Weights of a small GPT-style language model, trained from scratch on English Wikipedia: learned and rotary positions.
Each number is 50 + 10 x the weight over its row's rms, rounded and kept within 0 to 99. Layers, rows and columns count from 0. The size before them is the row's rms in percent of the matrix's.

# layer 7 attention key, 576x576, rms 0.0495, rows 428-478, columns 0-63
102:35 59 43 29 52 45 53 38 55 60 59 31 52 55 28 42 45 56 42 44 32 41 36 47 58 53 53 47 53 54 55 46 48 55 50 58 34 39 49 56 40 46 50 50 48 49 67 46 49 42 48 50 29 53 47 34 51 57 54 61 32 61 66 49
092:61 55 62 54 56 36 37 56 38 36 49 55 56 54 55 57 51 61 28 47 38 49 49 46 57 59 41 64 44 66 56 34 40 47 57 43 44 68 58 47 51 45 41 23 36 52 66 61 66 56 36 60 17 35 48 57 58 39 50 50 74 44 56 36
101:25 63 55 41 44 26 51 36 41 44 52 48 57 64 47 51 53 47 66 46 47 42 38 53 42 41 58 51 39 56 52 63 42 48 39 65 65 49 41 63 54 56 39 34 50 67 47 56 43 48 34 47 43 47 46 58 41 51 60 34 60 58 39 39
101:55 36 41 41 48 37 31 39 27 60 72 46 34 55 67 49 47 50 56 39 45 55 55 43 57 46 42 50 49 56 51 66 48 57 64 42 49 57 55 55 50 56 28 67 61 51 42 54 51 48 39 44 36 41 37 38 48 55 42 62 44 62 72 43
098:55 33 55 53 54 68 65 53 40 53 54 53 49 47 58 40 47 69 52 68 57 55 41 56 73 59 51 26 57 48 33 62 41 60 53 45 42 57 34 49 58 53 56 39 35 61 60 46 52 48 48 50 60 37 64 43 41 41 37 58 47 60 58 49
110:47 43 48 60 52 54 43 39 43 39 64 45 42 49 46 46 45 65 54 56 43 60 45 56 72 60 52 46 59 59 61 35 48 41 46 45 31 46 72 63 56 56 57 43 58 32 47 41 58 55 41 55 57 38 51 33 46 73 66 60 33 75 42 51
096:53 67 43 46 56 48 35 70 54 72 54 46 64 53 36 56 66 49 25 65 43 37 51 45 39 58 46 52 35 37 47 53 50 58 54 46 68 41 42 60 53 55 61 50 42 66 42 34 50 50 42 43 38 62 42 54 44 47 39 55 57 48 54 56
105:65 53 48 31 29 64 60 55 45 32 62 50 67 62 44 60 56 60 38 47 52 35 37 63 40 60 59 34 61 42 60 29 52 48 33 56 52 51 45 44 56 50 41 59 62 62 67 37 54 57 41 51 60 55 48 43 48 52 52 70 45 60 46 54
098:25 53 56 44 54 42 55 52 61 58 53 47 52 56 41 53 42 50 46 57 57 56 47 56 50 40 74 53 63 42 46 59 47 51 51 74 51 53 33 45 48 43 49 49 51 39 56 46 67 43 34 31 59 43 44 38 53 44 52 52 57 47 51 48
101:52 46 56 56 61 56 44 56 40 58 52 50 46 41 53 66 41 45 43 51 40 49 62 61 39 63 53 55 48 55 49 59 38 40 62 59 53 72 58 43 40 34 48 51 48 68 77 45 70 67 50 47 45 39 58 32 47 42 36 47 68 42 53 53
099:54 37 64 70 53 56 49 56 39 39 43 44 48 29 59 66 48 49 50 49 31 31 38 59 50 53 39 66 59 54 47 38 37 49 44 41 57 61 49 55 44 52 55 60 49 52 68 51 42 55 54 42 56 50 35 64 57 41 63 22 62 71 43 59
101:66 47 40 39 50 67 50 47 52 35 38 43 29 53 77 43 52 39 52 60 37 51 48 44 46 62 38 56 36 48 58 57 41 52 56 41 42 55 30 46 49 55 54 55 44 55 35 48 50 46 33 74 63 47 58 58 34 54 36 46 59 61 64 42
097:42 66 43 42 55 35 61 48 53 43 50 55 53 58 43 69 58 76 49 54 63 50 42 64 52 48 61 72 52 66 57 54 37 39 47 38 31 42 55 54 60 53 58 63 56 57 49 57 53 62 41 39 39 47 41 42 51 57 58 63 40 56 57 54
101:50 38 28 45 38 44 43 46 40 65 67 38 38 51 49 58 45 71 56 49 51 46 56 59 36 35 55 54 63 38 63 57 64 43 39 47 51 35 30 63 46 67 28 48 54 38 63 78 71 45 60 59 54 41 60 56 54 61 45 69 46 60 51 51
100:49 54 38 39 43 61 50 49 52 67 56 74 56 42 39 52 50 53 44 49 61 55 31 52 65 59 42 40 54 35 50 44 54 62 42 50 60 49 53 38 65 40 58 63 29 53 44 49 53 41 59 64 36 29 54 38 58 46 48 46 47 55 62 51
099:40 58 53 58 55 39 39 48 47 49 52 52 42 51 53 57 49 47 52 70 45 38 45 42 73 67 64 49 60 51 48 31 30 51 39 52 42 47 38 50 48 65 57 46 50 62 51 48 40 62 35 37 58 43 49 57 45 61 48 58 60 45 56 37
099:54 56 35 42 42 76 51 51 26 37 49 50 57 61 56 47 51 52 50 62 57 45 44 45 54 45 51 44 53 38 52 75 67 54 54 50 56 39 54 59 56 51 61 58 55 58 43 36 62 58 37 59 61 59 43 53 49 68 76 57 72 43 35 37
100:36 56 56 52 44 37 43 43 48 44 40 17 64 49 56 57 55 41 68 41 56 46 57 54 56 63 65 58 50 41 45 52 57 43 34 39 43 32 59 49 56 55 54 54 39 53 43 47 54 52 60 43 50 38 55 49 77 55 46 54 70 45 59 28
104:50 44 56 53 60 50 30 31 44 67 45 60 58 67 51 52 45 49 43 54 60 35 53 46 59 58 40 40 60 54 27 46 47 61 38 60 55 42 47 79 51 46 54 39 46 54 56 46 58 43 50 49 49 49 52 60 58 52 43 54 37 49 51 42
106:49 50 45 47 40 42 62 62 53 51 44 34 58 65 57 38 51 59 51 50 70 48 68 64 77 50 65 65 26 57 39 47 47 64 38 48 34 52 30 34 54 51 52 66 26 50 67 39 43 45 37 55 44 45 55 55 47 45 38 57 57 33 53 43
095:54 44 44 36 54 43 47 54 80 42 56 66 54 52 61 60 57 57 64 64 53 48 49 42 33 48 52 45 72 48 39 54 50 47 51 56 41 58 46 44 49 55 31 42 56 26 55 47 67 49 56 62 34 59 39 32 49 30 54 39 45 54 43 55
094:26 32 64 51 42 63 54 25 40 45 45 48 65 52 57 57 52 35 65 63 49 38 38 46 41 38 51 55 40 36 32 40 62 59 67 57 45 45 59 40 43 60 70 44 50 54 46 42 50 47 50 56 51 48 48 62 44 61 37 36 24 59 41 56
087:74 62 48 46 41 62 37 51 70 53 67 45 44 53 66 55 34 64 52 38 49 49 63 47 59 58 63 57 50 53 57 35 61 51 40 49 77 49 58 56 59 55 44 57 53 49 53 53 61 70 42 30 67 50 41 45 43 49 50 55 58 54 45 58
084:41 34 51 62 52 41 66 42 36 51 59 36 56 42 59 52 58 48 41 37 47 59 37 50 52 64 58 51 54 44 47 52 56 58 42 65 51 38 41 46 62 38 47 52 67 42 39 43 47 38 43 61 40 44 64 34 52 37 44 38 22 58 58 60
089:48 41 64 43 53 56 53 41 52 56 53 52 60 55 53 61 66 47 48 58 36 42 45 20 64 52 49 61 56 38 58 45 35 33 57 53 29 45 54 48 37 58 57 43 48 56 25 74 49 49 38 43 30 57 53 36 51 51 56 48 43 36 76 66
088:46 28 83 40 54 69 53 47 35 50 46 40 58 50 48 50 61 52 61 48 57 44 40 53 74 65 60 48 32 48 48 45 43 57 60 42 43 55 30 43 55 47 52 51 36 48 48 58 55 36 47 51 52 54 53 41 55 51 51 61 44 46 73 58
094:76 49 30 63 42 56 46 27 68 28 54 43 42 56 36 47 43 69 52 53 58 49 57 47 46 51 46 52 39 36 44 45 57 59 49 53 57 51 48 42 62 39 41 43 41 44 62 24 47 47 51 47 47 45 38 48 52 37 53 43 42 54 47 52
098:31 48 57 35 72 61 63 54 48 52 46 53 36 45 60 50 57 47 55 55 46 60 45 54 67 39 47 33 44 40 29 44 46 60 48 43 54 50 36 43 47 52 65 52 50 56 40 67 50 28 53 58 39 40 40 47 37 46 36 45 57 54 67 53
107:39 59 45 35 40 50 72 52 38 45 61 67 39 55 45 58 41 36 65 48 50 28 56 45 64 42 59 56 44 41 51 47 52 60 33 49 57 50 45 39 53 44 53 43 54 46 44 33 54 57 42 61 46 45 42 40 52 66 53 67 45 58 51 49
091:43 61 45 48 81 40 32 42 39 62 58 64 42 45 41 52 52 56 48 55 26 48 39 64 48 55 56 61 42 45 34 54 39 51 58 41 42 33 71 54 33 23 47 66 63 53 59 47 60 54 49 39 75 48 37 28 65 52 44 42 36 57 58 34
089:47 59 43 48 53 48 61 47 59 43 71 56 40 59 34 69 23 51 51 50 46 42 61 77 35 42 53 46 47 60 51 68 40 64 59 37 58 54 39 48 46 44 57 56 52 54 56 39 50 43 28 49 64 46 63 73 37 41 41 47 50 41 42 66
105:52 38 64 47 72 63 39 50 39 58 38 30 43 44 34 54 66 45 39 48 54 50 40 66 56 60 56 32 53 23 37 35 45 36 60 59 38 43 47 31 38 50 60 63 38 48 49 60 50 52 50 63 35 51 61 65 55 56 50 55 32 60 57 49
096:54 37 49 53 57 36 52 46 58 38 48 35 45 56 41 40 42 54 59 64 50 42 68 43 52 62 44 33 45 61 65 37 57 49 67 35 47 43 48 45 42 59 25 56 39 71 68 46 48 47 52 64 57 56 37 32 42 51 46 44 48 19 65 48
099:36 41 38 40 63 67 51 46 44 36 44 38 37 53 44 52 56 62 66 59 58 57 51 34 53 43 63 46 51 53 45 47 35 48 57 44 64 52 52 36 54 43 49 51 65 37 41 51 58 64 49 32 51 51 55 57 51 57 47 49 53 60 42 45
093:46 71 23 32 39 43 35 38 56 30 56 54 59 50 52 45 44 60 49 57 55 42 58 52 11 68 66 42 69 68 42 46 48 43 48 52 55 61 57 44 32 55 55 42 34 41 39 42 42 48 65 47 41 42 35 40 53 63 50 32 46 57 43 44
099:53 66 69 68 56 37 54 35 39 46 65 36 59 60 60 47 57 47 53 55 41 70 62 35 62 51 70 52 35 51 41 53 50 49 59 38 50 41 56 51 55 54 47 49 59 54 62 50 56 47 50 66 44 64 51 52 53 45 52 41 51 42 47 41
102:54 71 45 54 47 40 52 56 57 51 46 65 51 38 58 52 45 59 46 37 53 43 46 39 59 34 52 41 28 58 54 57 53 29 55 42 71 67 54 58 56 44 32 62 23 42 42 57 68 63 71 53 65 45 59 27 36 62 58 62 29 53 51 39
097:39 46 44 59 43 46 42 37 57 38 36 62 52 40 51 61 48 32 58 54 33 59 57 34 49 53 48 52 65 46 67 54 50 46 41 39 52 45 42 51 51 25 32 41 42 65 43 45 72 54 46 56 58 50 51 65 44 36 37 36 58 39 48 38
100:51 62 51 49 43 39 68 40 37 49 51 48 44 31 51 28 37 64 32 48 52 55 43 50 37 71 58 71 40 52 47 56 30 49 65 52 45 65 56 53 42 54 46 49 53 60 65 52 73 41 53 38 50 68 51 43 44 39 58 48 72 49 50 59
099:53 40 79 57 50 68 35 43 61 51 31 56 46 61 55 57 50 44 34 45 52 51 52 49 53 65 49 57 59 53 53 44 58 60 51 52 57 49 43 57 48 49 63 45 52 58 40 59 49 62 42 46 36 54 34 32 51 70 29 56 55 52 36 36
099:45 38 54 52 52 36 33 55 58 48 44 56 52 46 42 62 65 35 54 49 42 57 47 62 47 39 50 57 44 55 40 30 48 45 45 34 34 47 45 39 69 58 48 33 36 56 64 53 30 51 51 45 51 59 44 58 42 48 82 32 39 35 46 56
109:51 54 65 37 72 56 42 58 53 43 41 21 48 51 57 49 45 34 43 58 52 52 53 43 37 40 39 68 51 53 33 45 44 31 62 57 49 32 44 44 49 37 53 35 41 59 53 67 52 47 45 47 36 64 52 51 58 63 45 40 60 68 60 38
103:56 42 31 40 25 57 49 54 50 66 65 64 36 48 77 29 46 57 44 50 65 31 55 59 63 55 39 49 33 48 34 56 43 39 40 46 45 35 64 48 45 53 64 40 48 63 39 54 35 57 36 61 51 69 43 45 43 62 52 44 43 44 59 31
094:51 39 66 44 58 68 56 53 52 54 48 36 52 38 39 42 56 29 50 54 47 35 37 54 48 42 53 38 56 41 42 51 36 43 39 53 60 41 50 60 43 61 60 48 51 45 57 59 53 35 48 45 18 59 56 60 50 58 46 57 46 47 39 57
095:56 54 37 53 47 43 51 52 55 61 65 58 50 43 50 52 64 46 31 72 41 38 60 56 53 33 59 56 58 38 42 40 57 51 54 46 58 41 41 52 70 44 56 54 47 46 56 59 47 50 52 45 37 57 36 47 26 62 43 61 44 41 50 30
105:46 47 39 42 45 46 54 50 60 51 47 54 47 40 52 65 70 35 46 58 42 40 46 52 65 46 60 57 55 52 45 52 43 47 39 34 34 65 47 45 37 48 63 49 48 63 47 34 46 52 33 37 57 49 48 52 40 82 57 67 46 54 46 44
113:49 46 50 29 47 44 40 47 34 64 34 58 57 39 51 57 40 33 41 44 46 50 53 38 44 47 52 52 55 62 35 66 38 62 32 49 52 44 41 52 47 44 64 62 51 55 37 68 36 41 50 64 42 58 28 42 49 64 47 38 39 62 47 47
107:32 47 46 47 28 55 59 43 52 52 53 40 39 62 45 57 46 63 58 51 63 56 57 49 60 66 56 47 40 64 29 44 47 47 56 46 48 23 69 38 42 38 51 50 47 56 56 53 57 50 68 63 56 24 62 35 55 46 55 47 60 66 50 46
098:55 45 47 43 53 69 40 45 56 57 42 46 26 38 48 53 59 44 54 48 45 39 46 62 65 58 48 59 40 59 47 60 41 50 54 36 38 37 49 57 43 54 55 42 58 51 37 65 61 46 48 58 55 55 54 40 50 40 33 47 43 68 47 46
104:66 54 49 38 47 62 41 42 49 40 53 50 44 54 35 65 55 50 35 52 61 53 52 43 66 43 40 47 47 65 49 55 60 61 49 50 69 57 75 46 42 26 53 56 56 54 41 34 62 54 40 43 55 42 71 54 48 32 44 63 47 47 32 53
102:28 42 51 38 72 63 33 50 38 43 56 33 36 49 58 41 50 51 43 50 63 56 59 62 48 58 46 55 50 61 52 51 60 53 36 49 52 46 58 41 41 66 55 53 36 53 39 51 53 51 43 49 39 35 40 54 44 61 33 38 64 54 60 53